Weights of a small GPT-style language model, trained from scratch on English Wikipedia: 2 heads of 32 (1 for keys and values), 117M tokens.
Each number is 128 + 24 x the weight over its row's rms, rounded and kept within 0 to 255. Layers, rows and columns count from 0. Numbers have three digits each. The size before them is the row's rms in percent of the matrix's.

# layer 9 MLP up, 256x64, rms 0.194, rows 11-60, columns 0-63
105:136136146142107119156148117094093095136116132136072172148126085132120123108103107120184157135132130121089135122163116182125101095137156164175143093131126148138155142133129141141087130131123104
054:167128164109130134179143120120124104112091109111113131181136097115133171149164119140155155148146122108105109133105147139102129141158110118214143111128151162146147116095097122132122144122122115
098:135095102089095135143136134137126142084138114138105129163149122118126143143141148095102174115132099089112144060126096146115148130132091159125114134114148141156116123152143123126066130083160106
112:127138114136139117157136101148150055157092077105109121144117095135156157146146112089155122109123146146106074121145130138119150131130081152141159153159147127108158116100117109114120153116150156
132:133110150140123112131145127160114086130089097119128118144126155148146141133145121147129119158133096134120129143117156120132113137204113128142127165147104142152124104128092152126046179089097135
110:116140109147119102163164128116157113119125087126114139154166080149103139114158048094131132136169157131116126098142104150124090098139118125185134099111137140130139101149146154140118114123116132
086:179127124115154150135133139111125178119125114122103127154129136125117153125154122084166119116159174144143128067125108117105112134147121109140133121125111205075105121115103146147100112124100148
101:157110111159158155119128105144134122071136114106141154126154111135166126133128088120160161132189140136167093121090127147117116130118161105116123112156145149125164088119090110097123089129116097
114:153100110089112181130122135166125116150132121109125130156137133130118156151111124153123142170133156118122091134151147114133112159188129098109143101113140135185128135049088130117121129134148123
112:162120131123081129135158149151116124120116164137125078175183100157125138133109129086140100137126127122142115127143114114109130140177145092119116112089144119179090113088109144149104160122149122
100:137114125064141148114119092183180155118130110118127137149097097096153131123097114091162140121117153118147127122099107126115124127123091160131151124163157135179121117102135133117098095112101157
091:143148161148110153127124131150164079119134124128118118130130143113087119127180133145138151135132207080116137113083093117136126160155136130143125155072133154127142137118097117147131109096157138
096:145123106097152175125125118162138073124121155146123163144132136128162150128138141125135143105121113121074127105088167100120127152125100140130096083126132131109112149112124121088066173124120161
100:164140189111132144130151120105098129096129095137148140142149141123150127117170122096110175120161147138133149120088129123117165060140078137143114104115155129137143146120127139093094115091125149
047:159112142120096159173170095126115092104117124100105133156143102114123167131153116137144145163144147085124132130120142158118110126157110090168176131119133155144146097112109116092091138086134153
098:145121187118108148114128107114122120069129123103118118121113101129152149174109097116182140111127117127086087134129133166108121164155104127153102115121139108105174134137132137119157179131164142
127:180130098131124104147136109128162133108131089124097132142121131107137149115135096072153206159116088110104093131110162137111153131130105135140131127131151132112183111121131163148140129148098140
103:097124123096121161155141162134079090138081142156091091156134136141161137150137121141122111135130107079161117097141146138116117118156144106125164138117144122153141112124137114118095180090171149
150:143108142096127138154118104109085108107131097094129094143133114095139138152166126163124142136153114128143114140128136143114162113132148160177155135111173127161175106137112084131087114074099125
086:120120102151151121161109053096148101103130109115115151114171149109115169139133100153132152136161144110130118140143109111116118120127127163169125135111154165107125124140127107155104134103092062
110:128134119114143129162133135109139086088100158152147081123167107123157129155154064113132190091155129153113132160124142151108115136102119111119130094153115139129156120112122080112103150152117126
092:153096106122147114150134087101126129142135086082126099149147150159161100121128118181191167109134133124145117142111125155106109142127111121150106104132142180101125107087154136162143147119134126
088:150095132100129133115139096098094172154162124162132129107129146125109166124109091083181121128165152109135113133129120126092113136096143125165159125114170175129083102137119130148118111119112102
111:176128163122135115163122154145139100079109098083112147132114166146140144131113100106158132123168139135103118102112129140137091108134135091121134087160104116128124147088137136136089159158170094
095:126139118134139181129130152163141079119127097086114133129104075155128136130110131137167117115107170100111123170094138132108143111182132107147144115108152117175120104128106113175109147131105142
113:101140146116124177140119097139131113120135117112147089126129111120147170156149113151107131198165159123153151148113162140123138129140095118119113107109129143143128118087125142102109140044120154
099:139145097141127191147155089138131144108149137134135087119140123133129158115141104095168111150112150054096137159137158100089172143135106138119108123090136144117148109132109142149125097106135128
094:112160148160089122148145147106104111104146117126145129139108074121158173104154113091130129122127170123098120175065091106122069149129109149131155141125130124114144119125161126159110117133124118
089:144117074141119122178133099100122120122139103124143085143154098107112138124115122144128157169141124141157113164129115130072158122147087151110165153153120153142116113108139128151066100136142096
086:155137110142131148139164055149127140120081166113139119179093152130125154139122134131130131159109091078084164122143138102077135145135124125132174125133141146111113141121101131117128154120107150
104:133121155153141095140160120149078122097102156125148101118133126134109169196102104141112162122140140110140055131094123145128089133102123132140140108153173151140127113141138101099118141146127127
114:178103137150130132138192103137107122136131124097148137123119126137132155180132107149161109161132116147117084131122119162127094123121117083146107139136135101127086113116087102137137184093094126
107:133129191169072121138116153132126133105104099101084099112126103131123143159115137127143131131133098133104119194136168151132109091152145116140113104118127125142150101133092112129102128109171160
106:121172149079139137206141127132095114117078135078106090146142150101166137158149129133125127139119176162143102135136106128095127135125120129134155152147114130129123111116100097135113149117096145
103:154077144162150119120133143171150135122130117134093115136140117121164138153139116094102170114154101131126139108081140153104094079136103110114157132170125146142130128137128074176094128113148149
102:135149137118113118137112114077179130115144096101136157160116142148101125136149129113172147147134129056110096141121174116087176156151116157118157136132128132116127132113103161118087102118113128
112:133096126116129121157123113124116134100126132125141118138150149091151137108116061097155137129179140122145151160147136119113092160148108114116156169160155138089166092118129151152136166075113115
112:114165112151119098146117112128149116113113119109115101137126062113123173148095128125159137141173069092139112132106181125127101150138091111124135097089157133109147104139123149138145160105143123
093:144157119123080177108162114120113124123123121116127138132117130134091199145137132132174157158118115131096131126146100156149110065115127115157173092085144139120164110123138116119113132129118153
091:130128155120127125170146145099128135082114088138106143174136127167147107114125126179132145130117184163137109143105128152111089141164089103151103150144120133130112090092124151102136102093132152
112:139115101058124107151115148133125107139092077119114141134155137117139156163114124120140103154139123141078098113099114153106095139109141117180132148150129142158134129118141143105111170109186139
095:115130122143136099126131093172099108100113138135125155137157136119125135165171115107115142104146108122168108123118105136113136164117127133154125058150144135112171089150158149084090149120133177
091:157064096117129126115175124097120133113132080073125120130149128115118131111139135139136124125190113154093084130127139148142112137152094103101150151117146144140185122137146128135081122118110137
119:124158125139093108127129136124139084088111103160134126165126075104110139132129126133144162160147089126114119135154142168084097158144083123166135088138122160170124138113122114083105116104128138
126:117118110145130161118171148132139116094124142150099148153159126129164129154120074123145125141138147132123105117112128123146150083129145093156164088071181124119135110129094071110116127097135114
116:102068156148118124156141145102111121129126098120129093171188098105159147118095125138148118124150127122097123142113155174127140136154136106161128110104177152150138142107124137085139120090156132
117:145125159114091108155108126131129104117139112129116123132098105090145195145099136122125115113151118118113115144162169140095139147143101094131103156135132119143161145101142158096111184072161136
088:137117145142117110140138112159127131143128120106110135164120125146111139149182112131149177179124188133136126139125110102118117151120086097145123094080103128121144055137118113136111168125101106
115:147121102137141161114119130133127108113113135121105138183157114135130150109092118130156122166142152124139136113088105117131092125107157060123120088144148189137169133141106169154085145119129109
095:093126143160141124112154143102099084131105084115103124150159098149136148139167125121131140118191161106129112132109129154121123106152137138123104145108156169120119110110149117103093108132178183
# layer 9 MLP down (transposed), 256x64, rms 0.175, rows 11-60, columns 0-63
112:128102101139159125137121129090108203137173157107148122089130087131185166135090122112122152124128144135098140161125090101128141093124119164162133118128170116098123129139140124112131122137102127
026:139128180120138126153065108127092106122135109079103171142149123153134154123140121112136123136094103109129212125116127139115159122151124159145125143126090152131130136113103169128145133151155112
106:111171125171138158107124108124144164156151124106161166083131132101116097138120148164135098087096096105130135155117109117091100132104117140140136113127084127119167107135108118108137145186125153
108:087144123118132110140110122110155106136120108086139139140170180168116112125105088204073139134106140159106131112143140097136127133117114137128136138136142126094187111153106147138100128111127141
108:120150150163158134134086129116122115133134096112133109107120177124110083113148142130128122155130112107119086091139184165130098145115118135092128139141070154110161140149103145165131082122151147
114:147156140108143110161085134121130177134141098140172144104117116146147138147127162126122120117076146155157123134152087128140135162123114139121114119133079161100095068114156149156113116094102116
098:121092186140109140132128136109114136109097158130190133125130138112152104106130165156125102129151122123153129077156158112137091126132130115176093144137096156102132131099140156146104116110078153
097:093139087148162172141089160159152141119111095145101144173143135083152094143138110120156095110109121127129130121150140131174129137070152118137135129137152128125121103124075134132127098110097143
113:119082130138160120087157127128168129143148161133162076107126157126106155112100103150123162116122177118108119109135146136125133124153136169075116124076093104127149133119148099097128151156125124
124:111101160112138074132150122096095105140139102117109108092122135138157082123148095130154105180144131155156109168157105112143115116122119134135173137160118146087146127099150101135153121166117105
101:125153117118153124122093128113134158140114104166146111119162128106120126104146135096108087101106125112132145148189144149115077122104108140133131106158115146170105181133149112095118137095182151
089:141111108122170141127130111072151116126131064117165124183132146139065139121106143116149130168158132164157122093140100116119132119086099137140096143131134105123122109142171115144147121148135121
089:127161159119105113122065149097133133113101101082134112143130145117156162133142110137129103140122167149113121137120115140120126136132127151148124125140145143089113227132134104151125142150080148
102:100148150152094152121145134094140136118177133116103135150121166149131104140109133170126079185107094114120189113139124109137097115107161147123166152118108135089135107129118099108102109146133125
025:090166115130147131133111157158112123133123112138146139162118150167132096120138107106079183092097132112128102121151120134170158126134152114153113130120107153107092155120176096105090144166128147
110:136123129131143108120143161100129127141136164142114113123125114104119057155161124155128155132182124172097107108115100115170127110097149138100103133107091119157128135165083114180121117134106124
128:155121118155129115153080133098116079165125142110143104145111114188145171059131132147150090122155135124165122121121087164115138137135131113142137155137100105141106104145121109160158113127116131
098:094125118142104151129096129066090121150109141100171120131114121143152125132120161115157135114110092098124151130117137100117088130147150168116163142154088110154150116157179115143139144092164116
110:133128099146107088124076158124115134138098099112137104115154128114187094160136222143120126124145148141166129152100137110094104134138126163119137140121132114140108098169138117135130130117129133
093:162119100152164150115121117139135141142193139171103152101081136156099162116129113126144126101123130152116183117114161132103087132147125093122095137126102109095128153103161104124140149152121107
104:128145127158169119140121150111110118134130086130167109133132090144142143146041118130144132140138107115122157135089108157139130153079110170098137130095130117116088104140153135134143164122168123
092:135128135134108159095147107182169137129136128131110154142116120141143077126139134090132053100079126121126166120140110165136121105149122172112138121147113089127104115155151105148143166122128107
096:132114148117129099111162144152094116157127082139166112120122130134150076122151135113135117154130133170127154141106111080110125150141117082124121145127122142130115135120171046181140130121141146
111:132132121117134121172083149116114124106055134132188133141105151134134087157115122132121159118143146128141154113139129131135128085115091139076093142147113096128128165129167147120100113130166148
099:116150144135151150151169090139151088121123110154123096130125112132151128078153166128104076126080146140148150121109097129137142171110131106139096120130145114174101115120114115125167173149121096
115:150099094144174094104141164111110106076117131145130096142121117157108155093149150077126159109109129127102143153106129107116141097126127129137138138124160111125169137111139098150134177163171135
095:115132110150128090121126151107129129136133143098108125140116122071132073156122165113118118080110165127133142169107158136161135167091158150121146130128112153191105150119106107135095141161137130
096:141122158136114129127089128125170159109096101168152131130158126147130183108128131100133120132094155112090164103146176120085131087100143140095156081122113128137091151121122139139110122162124146
099:123149122106152134136100126095146113109134107173132124173114161160119111178102160121130103115103074129135167119134129137104100127167109138171139135146069110142109164140134150093149097115130117
085:122107120110159139110112127117101168174091111169137107149122159100120107125141184112113102151110156088141127143075131149120125127135102126110096108142139093142155124134151174128181123122098147
096:112153110160136087140141182171151144105145127142123161156122110083105115128051082144090126145123113128103136124103098138152098145123124154136140140128135096126116138121155148170136118117158116
109:115095110144165121074137084083127172147112176102124117126148168134121104130151130116163136116113150093113112143110093096149114105143118145151135114133105153146150086115112152134137147122155179
105:123145115143121084133059101117123093121108114152129118150130180107116133122135172154108143115113113129143173136130121113155137124134134162107090133079146134167144108190093151125126113122136157
100:127111084130134121123147136090140121082089115119161124115166146104149159147126153129079158091143173197157126105130105121168112126139146142118110152133123122106120114162137138165129124136113088
097:131133090093113138161096132127105115183126150121129105136123115119088143154114155085097155130102141135170121088108107131150159162137089140127117146156110125086170160134119111139152170113152107
097:135090081155162117154125150132115138102082158112121135138131147157189143130126082136093122125132122159149095114122083106108103157113144112158114132147168113154169114113139149120134124133142082
108:117142147129118068083139115149149149112136114116140133156125110119096159112105173122126137115103159125150112137127109159186115128096130104122108192144149149160122124104139121139096119151078163
109:150150136135182122140100112111106119132129153164109116128125140179135085114168127110108127084114156148105154099104138142102161116147164118131131119135126117100169147098070101136163128125087143
095:106150147119105178112114129138120150164122153120103143132118164107130139140105126154135138133125104142110122122145110125149124080123112124138143174093175191108154156150119096097108081149076128
095:129115105152141169113112118124119128115103119072131118108130176125139181121166115167090122151103111145146118119126141093115141094165104133084128125103123108171120127150164142149128161122181115
102:122126120119147113136061160148100101155124110097144104124100148135127141153143146086142085121157123156127103162120144139137131173125127140104121166111119151163150141172117158071121126088102130
094:087110129135122148126097115151151118174131133103152121101152115128139152174107169158111130095131107100177144071111128085108116114128129163161125109113129133114148167100116137174120145100121152
098:074130099117130137115148127139131124157110130158131141109125157143132106135136152142136152131082094172145144124137202116099129108096115137129145127057137156183115131124132143128113099121089142
120:138110135153115159115162153083132121090164119124134136128155143129152115105161078149111106135155130146149146135117124129114130134117129184127092129122133079137143101107075170138139137060119110
127:128161094133147099107119128147141137148128118172091073136097133149111117111157109087102155085141138133128171114146135163128110141106099092157130148136141091137095123122120175125134103078150128
111:131141115132123073131125116125129126083117155135178149126133128136099183167154137093122182110113139113136132088101136167108128133133094127144135116099118100156114160126159133100115177124137084
117:082145144191126131115137128118100162112085131155089132165151127124097100149160131098112150136161088152126162115094124085139130112131143094118118127118156104108135078132116144145159119127156125
087:133128135120125106105125120100125093117088163132135135100158102094119134129108170119115089092126102138120118134131123140088168151133163156092124164188146145141122184117115135094118118106174149
114:162154110133116109117122143146151150101069134112140102137126128116124120146102100106075133176211125146132125135122144159110146116126154092138094117092122127132135140165096148110161125145139148
101:082147117112137149099131105123185155115112105125096133112095179108096151136164140164155115102116148098127119161133161096155116086148126118107167159131140152132087124129151141133124091133135114